{"vocab_size": 8192, "hidden_act": "gelu", "norm": "layernorm", "norm_eps": 1e-06, "learning_rate": 0.011, "lr_mult_up": 1.27, "beta1": 0.95, "warmup_steps": 200, "schedule": "wsd", "batch_tokens": 32768, "max_seq_len": 1024, "doc_mask": true}
Each number is 128 + 24 x the weight over its row's rms, rounded and kept within 0 to 255. Layers, rows and columns count from 0. The size above them is the row's rms in percent of the matrix's.

# layer 7 MLP down (transposed), 192x64, rms 0.3, rows 152-176, columns 0-63
size [ 72  68 108  85 112  76  55  94 126  92 101  66 104  77  66  91  74 110 139  64 103  99  94  71  67]
[[131 106  90  96 115 114  94 135  68 142 123 175  91 137 123 153 141 108 118 169 149 137 131 114 114 152 139  95 136  90 102 151  98 122 105 174 137  75 132 145 115 134 152 142  98 119 128 180 135 101 142 129 161 166 122 119 134 126 140 111 134 122 116 103]
 [110 152 157 129 126 116 129 138 168  77 102 130  75  73 134 107 127  96 134 115 166 114 120 167 128 114 162 131  94 153 135 104 119 105 122 133  99 102 116 112 158 139 129 137 106 110 156 101 129 157 125 103 154 114 104 125 139 128  84 117 170  87 121  97]
 [142 101 144 162 126 150 154 100 145 126 124 142 128 119 107 137 178 116 140 155 116 159 150 160 124 145 137 136 128 122 118 156 131  83 114 120 144 107 171 161 166 120 126 115 162 137 172 175 142 123 142 152 113 146 121 192 132 132 148  70 115 117 149  99]
 [161 163 139 107 183 138 103 130  78 162 130 131 129 142 147 101 106 117  98 132 115 130  82  94 115 100 103 129 132 141 130 123 122 105 109 124 133 103 102 141 127 129 131  95  93 146 140  92 140 138 170 111 123 166 101 127 150 135 146  95 102  97  94  74]
 [118 131 125 131 115 122 130 134 168 161 152 122 123 111 139 107  85 144 141 146 129  93  87  90 164 116 131 101 110 103 115 177 127 146 147 183 121  97  87  88 116 129 110 152 103 109 182 121 115 111 107 133 125 129 112 105 117 139 104 188 118 113 117 130]
 [ 91 137 154 136 148 108 139 127 158  51 126 147 161  94 160 111 108 137 104 132 189 126  92 141 119 126 124 171  87 119 168 142 118 146 123 164 144 115 130 161 125  96 126 137  91 123 131 121 122 153 116 116 134 108 123 136 163 120 130 112 162 110 123 101]
 [117  97  98 135 124 166 143 187 155 163 127 148 126 132 153 148 130 150 121  88 122 119 109 150 174 115 161 113 150  76  94 120 181 119 129 106 110 104 139 158 124 111 152  91  89 137 151 115 141 109  96 129 132 147 123  90 124 115 117 141 119 132 157 106]
 [104 140 171 130 127 147 160 147 159 152 115 111 152 143 109  97 160  92 136 136 103 127 132  97 120 129 140 118 117 132 122 144  74 151 159 138 141 112 157 138 123 116 120 129  93 140 143 171 159 119 118 131 116 106 172 145 114 136 182 185 125 142 183 148]
 [ 99 103 121  99 140  90 133 156  94 117 100 129  83 123 135 139 106 103 153 122 128  96 153 150 152 109 108 109 121 142 158 144  96 130 130 142 188 157 106 100 141 105 134  95 120 109 194  94 123 106 128 126 124 126  82 105 153 155 107 126 143 150 134 106]
 [128 163 130 125 141 146 100 100 113 128 102 135 122 195 117 107 150 115 134 162  86 135 124 139 111 119 129 133 124 166 131 155 122 128 153  95  92  76 157 114 104 156 120 122 136 112 112 175 140 148 169 142  92 148 185 130 134  97 137 135 161 111 141 122]
 [129 138 130 149  74 111 122  94 203 129 138 135 145 151 120 120 147 116  95 127 138 187  88 114 101 142 125  87 132 128 143 115 146  87 107 144  87 111 129 118 140  93 117 140  99 150 151 120 131 119 133  94 122 110 116 145 153  96 100 141 169 124 148 136]
 [116 108 105 136 128 115 150 109 158 131 145 131  74 140 132 157 139 105  98 169 114 141 150 115 136 112 161 106 125 108  79 173 136 149 162 142 164 147 117 142  99 103 162 114 110 112 114 159 177 134 149 141 126  65 115 126 104 148 114 121  84 129 142 126]
 [123 105 102 157 140  83 134 139 107 133 131 128 148 133 140 142  93 114 136 122 137 176 134 115 105 139 100 117 164 157 137 145  81 100 110 151 156 118  94 113  98 148 130 109 123 118  92  82  81 192 114 142 124 143 142 116 128 169 153  94 110 148 133 143]
 [ 91 131 140 118 150 144 136 129 157 102 145 103 145 102 143 120 121 118 130  92 132 134 120 126 108 138 125 153  87 120 110 182 128 117 106 147 109 117 122 121  97  97 110 141 101 120 187 120  79 134 134 150 119 107 144 136 171 105  62 112 127  97 119  74]
 [170 113 108 130 125 131 135 132 123 179 122 151 138 134 121 130 134 153 116 124  97 110 112 132 197 157 143 149 164 116 125  78 160 123 114 156 106  83 140 120 141 162 124 189 106 126 111 123 140  99 130 168 142 104 122 115 123 125 142 165 125 155 169 114]
 [ 76 134 175 106 114 104 139 174 146 113 125 120  84 148 143 132 115 152 121 114 148  98  91 123 147 104 126 128 156 140 174 121 126 162 144 133 145 124 187 157  95 124 120 127 138 146 139 132 127 118  99 136 128 100 101 106 116 115 115 123  86 130  81 177]
 [128 143 133 147 156 142 103 169 146  83 121 134 133  91 163 123  96 142 124  93 144 161  95 202 110 142 118 154 112 104 128 105 147 126 132 135 132 119  90 127 165 107 129 119 101 113 171  96 111 118 104 146 132 130 135 134 170 116  93 125 178 116 133 121]
 [154 125 138 166 104 173 159 106  91 112 120 115 128 114 138  90  91 138 149 154 115 113 168  82 127 173 120  97 139 133 122 115 167 119 136  98 130 130 138  98 143 133  80 184 124 157 119 153 132 110 156 117 114 147 111 145 153  98 139 108 100 138 153 115]
 [168  92 159 135 151 129 146  90 108 138 106 131 154  73 148 135 122 127  97 121 158 138 149  88 113 122 129 143 128 150 124 111 155 108 148 100 136 129 141 148 123 133 127 165 106 186 144 172 166 111 145 126 149 132  76  92 148 101 120 109 117 143 101  99]
 [ 83 121 163 109 116 134 144 149 126 159 105 123  95 137 168 104 101 169 127 130 125 126  95 159 138  96 115 107 169  98 147 112 164 170 116 115 117 118 156 159 154 113 140 159 123 140 144 105 160  81 126 125 134 125 135 122 156 130 125 170 123 155 182 145]
 [132  98 173 156 115 129 152 121 122 101 111  92  54 156 169 150 141 127 127 119  97 143 127 133 165 136  89 161 101  87 141 113 144 109 101 170 129 152 128 135 124 138 152 128 145 127 114 132 120 107 168 154 139 135 144 163 133 159 134 104 113 122  86 140]
 [106 145 157  96 142 115 108  79 100  91 132 160 129 150  99 133 114 108 145 144 164 121 153 105 102  93 122 135 106 140 199 142 124 111 158 134 144 106 134  93 142 159 128 131  92 125 100 106 109 135 105 139 132 100  94 169 119 108 151 115 103 102 144 102]
 [145 136  63 141 145 115 144 110 120 122 121 108 127 138 148 153 137 162 112 130 132 111 152 116 115 148 112 154 104 169 109 105 163 148 123 142 173 108  90 127 115 116  90  97 142 119 114 180  94 169 157 125 122 148 102 132 156  85 100 101 141 158 101 121]
 [175 118 144 117 156 158 154 161 127 133  69 121 152 106 117 122  80 125 156  92  79 165 111 135 120 113 117 159 160 120 168 120 156 140 105 115 115 115 127 148 168 123 132 122  98 132  90 110 137 126 137 130 166 152 135 106 109 101 142 154 131 124 149  92]
 [155 106 128 117 134 147 120 175 104 121 101 147 153 137 131 178 123 135 109 120 139 175 122 161 150 168 133 139 167 103  96  85 125 143 107 119 176  93 103 132 168 146 132 173 124 133 158 128 121 123  82 107 129 149  87 134 108 139 133  99 115 122 136 150]]
# layer 7 MLP up, 192x64, rms 0.378, rows 153-176, columns 0-63
size [ 85  90  95 115  79  81  94 130 112 108  87  86  87  89  84  74 106 131  82  91 101  95  81  77]
[[107 112 137 138 112 126 179 115 138 178 121 123  81 127 122 132 157 170 154 150 101 138 141 127 124 100 181 135 171 118 151 156 101  92 159 146 121 100 123  83 156 125 104 106 124 141 152 130 124 140 113 116 123 156 161 103 110 155 110  94  86 132 124 136]
 [134 115 131 116 165 141 137 152 144 141  86 107  82 142 166  84 119 102 132 126 136 100 107 122 140 126  94 165 119 117 135 139  80 170 123 173 129 161 115 132 115 108 122 166 105 158 107 133 127 151 117 108 155 115 107 106 179 172 142 118 121 108 128 162]
 [102 124 112 129 110 132 101 155 143 133 132 156 164  92 131 136 109 136 150 129 160 147 131  86 190 138 121 115 120 103 129 130 125 176 158  93 111  99 123 138 141 179  85 119 120 111 114 137 136 140  51 132 149 119 141 142 102  89 139 108 110 127 110 118]
 [131  97 147 126 119 131 150 168 146 127 152 117 112  95 147 112 124  97 142 129 110 121 156 110 111 167 109  93 116 106 130 141 191 126 143 127 107 143 106 106 117 161 169 125 162  79 134 170 123 101 106  99 110 129 135 165 115 115 155 120 159  96  95 167]
 [120 124 118 141 144 109 133  51 118 111 106 196 142 135 110 147 149 162 121 115 102 115 112 104 170 115 117  94 117 104  99 164 135 120 120 127 136 150 142 112 155 128 140 129 125 117 137  98 142 107 107 135 163 139 168 113  82 176 104 155 147 117 119 126]
 [165 110 112 165 119 158 125 146 164 135 106 157 122 180 105  65 117 113 121 139 122 120 146 105 140  74 139 118 140 126  93 156 161 114 134 108 144 111 157 136 116 161 131 127 110 132 142  89 101 156 138 146 138 125 128 152  92 144 107  96 111 120 145  77]
 [124  81 148 101 115  94  61 126  90 149 136 152 125 135 153 126 144 128 132 137 119 117 127 108  95 113 170 166 145 118  80  99 113 122 137 104 137 141 100 154 171 123 131 109 147 132 114 159 165 167 103 114 155 151 144 121 121 105 148  99 156 126 107 156]
 [124  77 131 120 149 159 139 112 125 111 101 115 122 140 142  95 135 100 127 157 160 137 164  71 138 131  95 116 123 129  73 150 123 116 146 161 126 101 108 110  73 108  98 105  80 123 139 112 132 104 130 119 140 124  95 115 148 107 165 149 102 152 145 155]
 [128 149 122 142 138 136 133 155 158 130 172 157 129 108 158 118 115 129 116 163 134 162 165 104 170 102 158 118 168 129  97 107  92 135 109 124 147 148 142 107 147 138 154 128 156 169 122 142 138 125 115 146 113 116  68 102 139  90 105 152 113 129 166 178]
 [107 152 108 143 115  86 122  91 136  87 133 169  96  70 172 106 136 127 147 156 131 156 139 135 150 119  85 118 113 130 136 135 134 134 134 141 109 115 140 118 127 154 112 112 157 119 155  97 107 123  90 166 105 113 142 115  74 113 136 171 139 157 136  94]
 [141  87 156 112 127 108 138 124 126 108 143 131 171 108 144 122 138 122 112 109 149 103 107 130 141 132 133 161 136 108 150 130 148 167 133  90  83 147 133 129 155 135 195 157 155 104 154  55 123 146 120 139 151 102 130 140 100 145 117 143 120 178 120 153]
 [138 137 144 124 125 152 164 146 119 114 128 114  94 130 141  95 125 145  95  89 138 118 151 139 156 140 127 128  89  43 108 157 127 146 135 126 133 117 166 107 134 150 110 102 133 143 111  93 175  84 138 153 135 156 109 140 112  76 116 123 106 113 146 150]
 [136 101 158 190  98 108 132 161 130 122 107 127 101 135 134 148 184 151 145 102 124 155 118 117 130 146 157 105 102 135 193 169 151 134 136 111 120 153 101 115 115  83  98 152 134 101 122 121  87 123 135 150 121 141 117 112 102 122  94 148 157 126 145 122]
 [132 154 156 111 112 140 124  91 133 123 129  89 142 121 113 121 128  97 176 152 168  98 140 138 148 156 114 124 114 128 131 126 139  95 130 108 119 132 169 141 113 110 106 130 172  82 134 126 157 170  87 137  96  72 125 115  94  81 125 102 142 158 124 145]
 [117 115 115 105  87 165 166 140 144  95 145 144 116  94 150 116 155 156 118 193 132 173 151 130 148 141 101 143 158 110 143 134 133 130 168 135 130 143 139 104 131 118 117 119  98 115  57 120 125 142 124 135 152 144 124 148 154 132 175 100 129 147 159 111]
 [139 146  69  98  99  91 108 152 117 121 132 150 119 113 124 101 107 117 106 103 122 149  93 153 138 111 126 133 135 124 134 165 132 134 154 124 146 150  97 144 165  82 165  93 146 139 143 128 144 119 102 106  96 156 128 175 132 134 113 157 111 105  99 188]
 [ 95 122 115 108 109 116 126  87 129  64 134 117 151 120 122  90 130 148 142 148 104  73 148 117 120 108 128  88 126 117 128 158 134 143 123 107 122 105 130 126 138 154 125 190 121  85 105 141 111 156 164 158 125  94 132 149 155 143 169 169 107 126 141 128]
 [107 113 140 142  62 128 171  94 131  96 140 120 157 122 132 118 122 154 140  95 121 119 153  97 117 163 120  94 126 130 161 143 128 125 164 157 116 134 124 112 123 155 100 159  75 104 145 149 117 125 151 164 176  91 141 117 148 152 135 172 137 134 144 113]
 [104 139 128 122 115 153 131  77  69 141 131 112 108 160 162 102 138 146 150 156 153 121 142 145 119 146 122 105 115 145 171 164 151 123 144  80 147 161 170 136 148 121 127 156 170 142 116 140 155  78 106 146 137  87 134 109 146 103 125 151 126 148 130 126]
 [123 143 117 128 124 116 125 186 103 131 125 135 148  84 148 133 112 141 147 123 130 124 118 121  97 113 137  76 131 153 131 128 135 157 174 107 110 158 155 122 119 112 100 175 153  95 149 159 116  85  57 114 135 123 132 100 139 168 139 128 119 154 111 100]
 [178 104 174 131 163 155 110 112  85 123 158 129 132 143 152 138 130 125 109  97 150 102 118 139 155 105 173 120 138 155 136 118 132 142 128 135 131 106 108 108 162 101 132  90 101  98 137 169 110 139  82 106 135 104 121 129  90 128 149 158 154 135 153  81]
 [118 156 124 149 170 166 152 131 139 120  95 185 112  92 141 145 107 130 121 142 171  82  93 141 140 111 126 128 169 142  97 164 107 109 123  85 110 164 141  98 108 123 133 128 119 134 183 151 144 123 126 100 139 124 138 159 104 161 116 154 121 138 129 113]
 [130 141 123  84 129 139 131  78 160 112 152 171 141 161 148 125 148  94 140 132  96 173 143 147 118 111 115 123 135  98 151 138 120 135 141 144 156  99 130 142  89 154 145  79 108  96 137 130 139  98 149 120 135 185 130 129  87 175 107 131 152 131 103 137]
 [146 116 123  96 154 131 133 146 133 156  81 125  94  78 106 122 134 112 108  95 109  76 116 108  79 112 156 100 106 156 117 116 151 101 161 136 125 132 150 115 143 139 139 122 121 104  94 101 131 111 135 178 160 117 156 140 176 111 106 141 122 140 150  96]]